Weights of a small GPT-style language model, trained from scratch on English Wikipedia: 10 layers, ALiBi.
Each number is 500 + 50 x the weight over its row's rms, rounded and kept within 0 to 999. Layers, rows and columns count from 0. Numbers have three digits each. The size before them is the row's rms in percent of the matrix's.

# up: layer 6 MLP up, 768x192, rms 0.182, rows 719-750, columns 0-95
# down: layer 6 MLP down (transposed), 768x192, rms 0.148, rows 719-750, columns 0-95
up719 109:471471445646491523439487496447501568444415455447489440497527482466527455484472429477531460389519547451523575502426523554499553491529503530502431478555499510445580688438485488492543569488539538481582448549541561433399455446450475524561513471605516483487515444605522464512521465531515429517
down719 100:522525578484508510522417442426510472432456545498461520428529476531469531471492387520467461447476446507511531526481462527507544602539545473513548554517403443469520509436485600544491447575494521554530542505488533517503501678473593493480362460492589470520446522563464448483501523421552569503
up720 100:475503509459473504521513472562516508478591545459517480589564493388471481544549492470471435432523483509427489532520466470423541541461450546518502480462480584499484443492463538525494580508476504483534512469472608607494515573413512482486512533431516628558482538548492485453573518471404496447
down720 097:465568503500458422521478559449458488435548514579541489518557524411523455599441530507500578499425582504488562530547579498497581553442497533473472481500487427535485481524529539469466500523475555571552439551601516428553445432541498385532552526560491414538402434474467457474474426489437416506
up721 113:438581509529582551576551502527392423516524514582495490459537512595494577435461581446544445399496425577600512428514483475481506441550480464491512463520489499445532444504529528573436537543515418527560532521558461490532488388539498433446448533448530567423521492507541460493492472525500485551
down721 107:533498536546483585537472580542484440433425551459414488614495509591508513523471528422579537497506528431464555481532454524504466488516537484459534470529479513499522468482530500532457502562529437478566479455557490498503493449461487500468492528552495549530377506481545505698433577533516522463
up722 098:552531551579440474477566512459525608451432559459421458463566511500440508464513558477504522500516498564520472509544556529519557544528434579411468548534467512512498488529547417534448475490482410623596454380532498510606532535550508484545545478501584455496564476430485456516461489486515538593
down722 111:431588519470455515478423481377510547492494654479469401535490512496513554515536530497529585489439498513551572439478437533503499454469523481468550554585480503473495535487595508513502471471417504496548552572489509514520569520488511433477379429467532518546567551465569416489442435539400442509
up723 099:551576434491524483505578534569590497546535525496441517491515422479483415496402531521567472561442524515500497526502504425562489509451515488479508445482501535457495558482535534598485481531471512524606538510509487462650600494573514479481496464518461433543488511461403513528519546500584461442
down723 096:499455482557477453462508406551553485566481521441568546505452580533533537517579546525511485525504415521514497452518476424523486485445510510470531511481563468519569435460417475395439426476563536438518495495381568427557422488458497462492409405547469419472518549491491565530462531521484497474
up724 100:504564470518453528539474526475608514487551525471450436519516467482465541466487494492474466425480539475445433520517467485464524509492462460469456503556567458533436451513532513401477497515605439427466547516470628443485486536475436556517555568466463533550494490467482497504471522443620501442
down724 101:486510507487519503449455472434607407518542523557503416454570558508504495518443524519472514384513560514474556497445540483486525516422525476536529506446509492524438555461493527506467518497502508508525422459460405465658525503457554407503424496570450469534495618445535424503455531497517472458
up725 100:489433465574542461405511488548540498458436562504461498474493448517595456607575539540478506485487530451389475474457509490547488522485591529468558550460510511559486490539541518539509520385522495444543504550455443602560478548430521469462436432523523650506549467532506518401467508530446561450
down725 096:558443507465434601564517469501582484492504524557508506530463542515494464472520541470473556482496420492465519484554467486507494569545392446486432495565366472535529452452404471537451578568515503504499488557577520469491501484541474507492516560540538487401420471437468546584608429500526562594
up726 096:615443532462446503549502536481480504468450518441376448449466507495477449533485531510571508439585470477509568380497568472518497490508516506535442533571491582600484464489494463492479573470536516474445592544505423547509493369553500525472431519449434452589509495485535525499442522525563509475
down726 090:618513545563523445522480505485543426390505466432503489508405558514437476548538564536418498495534507541512535481522525392456529531593494402446534561482510528464376630492431546510522550534493506504562506538485498507444505570404523557449538509448655496514409551464491498449529464514602498576
up727 102:465452415506477449516533566467501531466558457467401541590455441453507449525568498490539554539523484458437470549514498494539522520461527481520451533417457426579474477501427565569527558502456465500457444517614556506429468507469498551547484502454478516479533416586566550506603554549486454441
down727 098:548544530610533506517423484509445580513527598531464446382525612559503534485386509492586521490518500531516490450607462511556446499375508543545552462517494520484512518520443498429477542504577513529574447491549435459601466560538498460487480464453518503493422488468472553471425554439555539456
up728 096:451501528419401535450554498513437528484528508444519490548564366590523545415505482542479558548560456441477458441562521501497505491431459470445511491472563503531465490494542483512532505592496514502421454509457482515481479579545460522503379577577568519454480652471591536450540484527502452451
down728 094:487573583494455549439482480559539497401488451458504527472467496480476442604523541482470516485405527509515489555463548470479540468499551456575476529560432529405509559502488556448495560458491442499559468558528452425494515536485464444539529456472445456486419491513532501399469477430554508481
up729 101:571583518524406501525569506527573484490541465492335550484487548513494526480417463458576503477476485496533578517475434439605389452493548542465501481510499450561394536496543482512404499481477607547509492440480459506510515466501445509422587536517493552498469540498526480565450434465542489511
down729 105:480543457461593498446510507519545566573478545471487458519553554493504504405506590424423513535533567465407432476442522506562556499503548501491495549523508538429538460476434496592572423474588414536558404530468441455537526535495497475505464403519531488483561478528437473466574512524534510522
up730 100:471378578477427486457465477535568472545512490468571427507492534447557486480528532547474551526485561551422482516497473496535523538445475616407478498607405481474545511582493570515488479517480576435488501562480525528605511491525399500496480469575534461543526546438519441534452452501536519586
down730 105:476541447500535500542595630498504513548542593535491483451477545578569509454548514373489483469450442575508555506485528466548534487521498429488548525483575451479585536427567571478428587567420506461472563540486456522520560432490496408466448546410438454442477493606506515405475462476428486450
up731 105:495522428529554502507491521547502461444591426508574489468584413455429547469448539547509457485524489523465474535505554608523504380463468488497481442572438493455429520558529521462444543535468473610564514515544443494476560483442463576525446487437491564459474432540598600581525431438417558490
down731 104:490529476377504462541545558461484497521514542475494492435544515477439531563487525503460468551506416439490432501556470504477505503434453475577466595459492564553542490470508549562603431530493437520480502469515431490466520528547460446470519494591452346435496421485451502452505449448572501570
up732 105:512457447506523521477607500474497536478575517388424601521484485476629555401489507548486477460476437507480545498463495531541418515492499494540490491450537444550481398421552487544488525448473486512561468533525448448413521571456387473518531447634482483546558580569564477527489523542478504477
down732 097:520554520518451467521553591523532477503390551497522509436501494480456491552537503534487526544421478503472460476514568380475515465447430533461494502443548534559469543428507564494438395512578468556556431472523549672560508576503551612489506544533536499497523500537472450449544582488419476553
up733 095:541497501479507478415417409482567478460479459430564499508452513470542619460534497414408452462614542525547485592588455438509393521611481511505509496496483488515399438538530537491441495480520504448455598524530569467521458447555572488428500488533418555534456530599541489476389517562614561476
down733 091:596471458499482456470517474594404543425471435508527520572519400574491386485480531538417520518339394526504497418505538562573538501412415504459495499520409567444492479571549481537440542539449526529530532409377455451493483534585419570466495569469493424434481551487508490566494571419442520456
up734 104:409522472472554469524565470567433526498490579426507465461465527507522604482571479479581419513397514491460539420531472477489530462488494547450568522530543513433583460529456545559527501578416533504559478548453510522474528559547514516510525507433394438457444411523517531478535483550522511536
down734 097:499513496544547508530520510529517534477492461533581498495543652563482532544388488466456392450477489491415425537480457488588481479533505509554470601491549474460492506480492586663429488539493559538554468449560543518482481487552574542301464554489507582454479462526516515516457559503506528507
up735 107:377491427504466566584577527520512552559409537486371500433526506478603499467467501535518494550536445507506476577462463477476538544468477512531360472543471500463466506508480453538518535515449504532438424456497377510566509444507481493525497483529364474540441476539515615505596433539519423435
down735 110:424529642548508563574549498498465482483532442541503511468486454558462512551484532496510563473600530597462490528440561552548459511565469434506494398511516475451382520481512475565562579577508462518504524548522525476385544570474453439482617454454536463586479473549489476476463440440435454506
up736 108:519440518498398494537568535529540538559521503478416486482547470429546497492529451451531473478488529496521386439474464475546518456548482530395454435470532494560544447555539485520387505507514520519483521518523489494498529561545461524508528452488583483540473525388545501525525508470529490489
down736 106:537543529471545485514490588497439484529489411500536505540514504563491531534549560485380502515582476419467504507512593449498541466502519504483409487548556425440459543518450486444400397450456498514500487416433553560575558391396539530538561533423428489543642456439512594593496518586459486506
up737 101:488414600594490464374593506524429507439508489387530458559495459576503504473492514470534524550518470545465489546472419531486532495516437473521536557503537508512452535588464481589498570494394502537498414578450547435505454522406409552498464524527494492510522472534513425426397430549464521492
down737 106:496463535457501523539509437468535479448504492550471556557454461514547457574506529512499430457506494464496576567561394556556521527487497471462403518594469592594501471513518429546477457481495575522530433454553495559392427457599577502462582470463503536568436498539443561487577491468420482468
up738 100:599638423630396509501507427488568513567485543627534497463470461489389518547477491480490517572489430507550476437580516487486517469491532466622539538538516435518496427396483499529473588448540531554518503463445465506512460441560534475545408563521525470430523549527509504466537527520506445498
down738 098:619487581540529606479521416473501518444531502475548459610467382426525512495596504520414520488534563596461501524508450642541463600504491459565436471519470412530525582523533409522427489521501437440543484506376435491454551496463507531481459452498474539463493465507468562492514492506497524460
up739 099:527664515583522541389466506465546504550565533460445431437520437533548499471495520537458552504501506568448495437510494412521451479435510585484466536535497475456530491486472483494580458518402483524543487483564409518498495452512482480616512520501570497436503488548452496443572539542445522533
down739 098:584527446537543490492361501510540477474532698457510537419474494488408475444452427457572487514475496551476460497525551574484454584504474454461525519467558591527467497493498598463421506562476445561501494530515476528377524603482544459479428510476494462452484518461485554595514431426419535442
up740 098:576489484596466473532517461535468464538544486504547472503539525431525448567516598499524470539508522433424491440499447498427545540524453449480515542451554516610460514504459510502434448426535439456450482523469518585512558486425415563518596539506501523487516466422504525507415526433450513382
down740 094:522436481501503568539461431381533408471474491529468504491500470474626533475477460523530553504429481527471434502473572539469428463505464447491564454470499464504480519486549481442501608544462607511521550528502509422454529654598578502469583463466534504494408484554470463526430512483630581562
up741 095:539658484478492515516654570458490411464546558487523482496437471514505570584477513530370578456422480461497615428580513516406579527442576461512564463502495493486508447489478532595449471525546515599505481533553492494579463483480461525491523469490541566473525453506513499458507468436557592476
down741 096:517494492525526535499456500572449601494501472446476529503507524485514533395514488539618510565523463500545472508466429461540425469572403603512483528484564485410586523467516510409531449525452542477528565497552490538498427517452533477420488484519527517537380446516488477475528539510396469536
up742 100:593479621521510519492448531447554438596538610420499475452504438546516567514465497521520502539476436435491485478494493464466488519567480493470522562430483433500618500621477457588514410574497376541531496472531420449498566451459540557494498472408507502540520369551529534585454456526500622532
down742 104:437475519441484591443619446489464452510450431495489545551536544405591513504475503502440476527532613500495444519501495497518534481545517504594455501463488473463417445453439527492481613501510556457478614573483456477469583672477434435453558378505532549496421590450477496520458517548546452491
up743 098:509537389557506518540583483378606511459477456503457464455530501514492436492493472493405513559476505510504566524474483379406527506415500516499501490554444415487450562491555500441444584519502417520499423455516513552485441547514557429525452518470493554491436509469518576519526540511522478545
down743 094:441579552482476537463483594562480403563467461361558549464568444526546455507590524499559532524429470485513450535551447608504484515457562471479512505515459538495577476545482491478527445500518530446524543459553478478542566420520494522540482480508540372576505524555432535473513476440624599592
up744 099:616565527509436490475516522565525543466377569536454503544509504512475555522478516470573519509525500500532483471552506506456493431401413525567491459485570495516534492565434503541516497543527455555502485532449584453435457495513530546481494386546453582586528515551449514512519517508532568431
down744 106:581524608472504490482533367518469560518501494530560462474495444527446493524517496450511527429470547635543567567470477519460457502500514501521576483547538515589540430477532479497472532479545505518485452544466466461556477443543488542425535590488563542485611522553465347530486487485505502503
up745 105:429533502489469497611435490536501564488409431494540412515473446583541567529483533473541468432520483447527526455527404517513469587500540480467569567412526558602555516543500577527495484463563572453404467503487561489566568488468491499555488562534463436484583489535508521540509517461468500509
down745 110:478509410522538570501537483518514517539389540417539488439493568513523503526436407467485499399548496374442504501574492457479522516516446500521643544519480398436538435475544505501450520494423486467433491504549453444449557409529518418472506462557522530463622512475506577449602419573486466496
up746 101:377502523575459487505505578453540529468551445499517528473581450459490458508574426510536440407496515432492471504484546483508470554502514391445462531484495508452601493572543506567480516389535531477459456491509480458330598433441497493490521507512467640592458439466517542442518504492507492567
down746 103:535490512558505504455488507525581481543538530450513362539533490456588542591515488493547391578540503491530492520586505599483564469547486533548407500462496369536489506532431453493506499513615532565566505516565511510468383429480561484523463405509472484500488529550536491490429500532473472441
up747 096:560420620507457448462527563530537582512503516435457552452472538418494501446498479431503476506516460496558614528518516435414585451559496498433535520519495501507467456451441494431462499456557506581495485573439514443420565423455458442517533544569472580495471466481453500470504499484549624444
down747 099:459536583510514563492416486483533572670455469455579467592462500612585438460545544502483543518477550391464575479484561483604432551462531580448460521475422459485559477485481451540462515512532519465393524494557551480558552493522425436438495503469531488507461516552490541537574499525432524510
up748 106:462480485575465513535410536581422466493547446490545461460473461453476553525493533510438506570564422590502537469568603475466506542527547569475571489507482592422514532501514493497460431530542504429580556496482548461420417432457486514482435596544536439507457476448600526474493503513545514462
down748 102:601534490482522504594492404473473485464578483509503463477368571483502431500469521554503585528530402659504488480504482410530553514497573408501540609539592481376524465557501540541432488492564591457521466459556515529490465554448484567448496488545549520445449453556528493450437512498491462544
up749 104:556529518506522575516517548487500536383511530464498538515518487513496478451465521434505611542503523316460520413519451477513560506497552442514516452537485511534437623428452529550502512431571440494544438488500492545431507505542525505480421465478496522520431497462500578444577491573496530502
down749 106:582433542457568396522470521518497501476405408516510425535493464413482489468393462542509478468493516472524542378421436541514415472568578504444423514503594491499572521493548389415529444558525559498490595517424456476570425426493492535495503464513525463505476446524565578468435546535563440519
up750 104:443470548607477470479522519480529450493487521525450547471434508588440536444544488521485562477563496498521481467491451401503545527495499592497498532503428537466491449500483536548549432485486518484550455570426503401567532523545509450394457501485501593517543570415521498529462582550605538522
down750 096:469508585477472487537453477415502560453499434471487494487567526598523495497536520550563519525500476446492503496634563408367512411497454420511463447444479503518506501551422485517489499579534522515604457491485540570565493449516552485509423515430435499475489457495524484552494432460452528478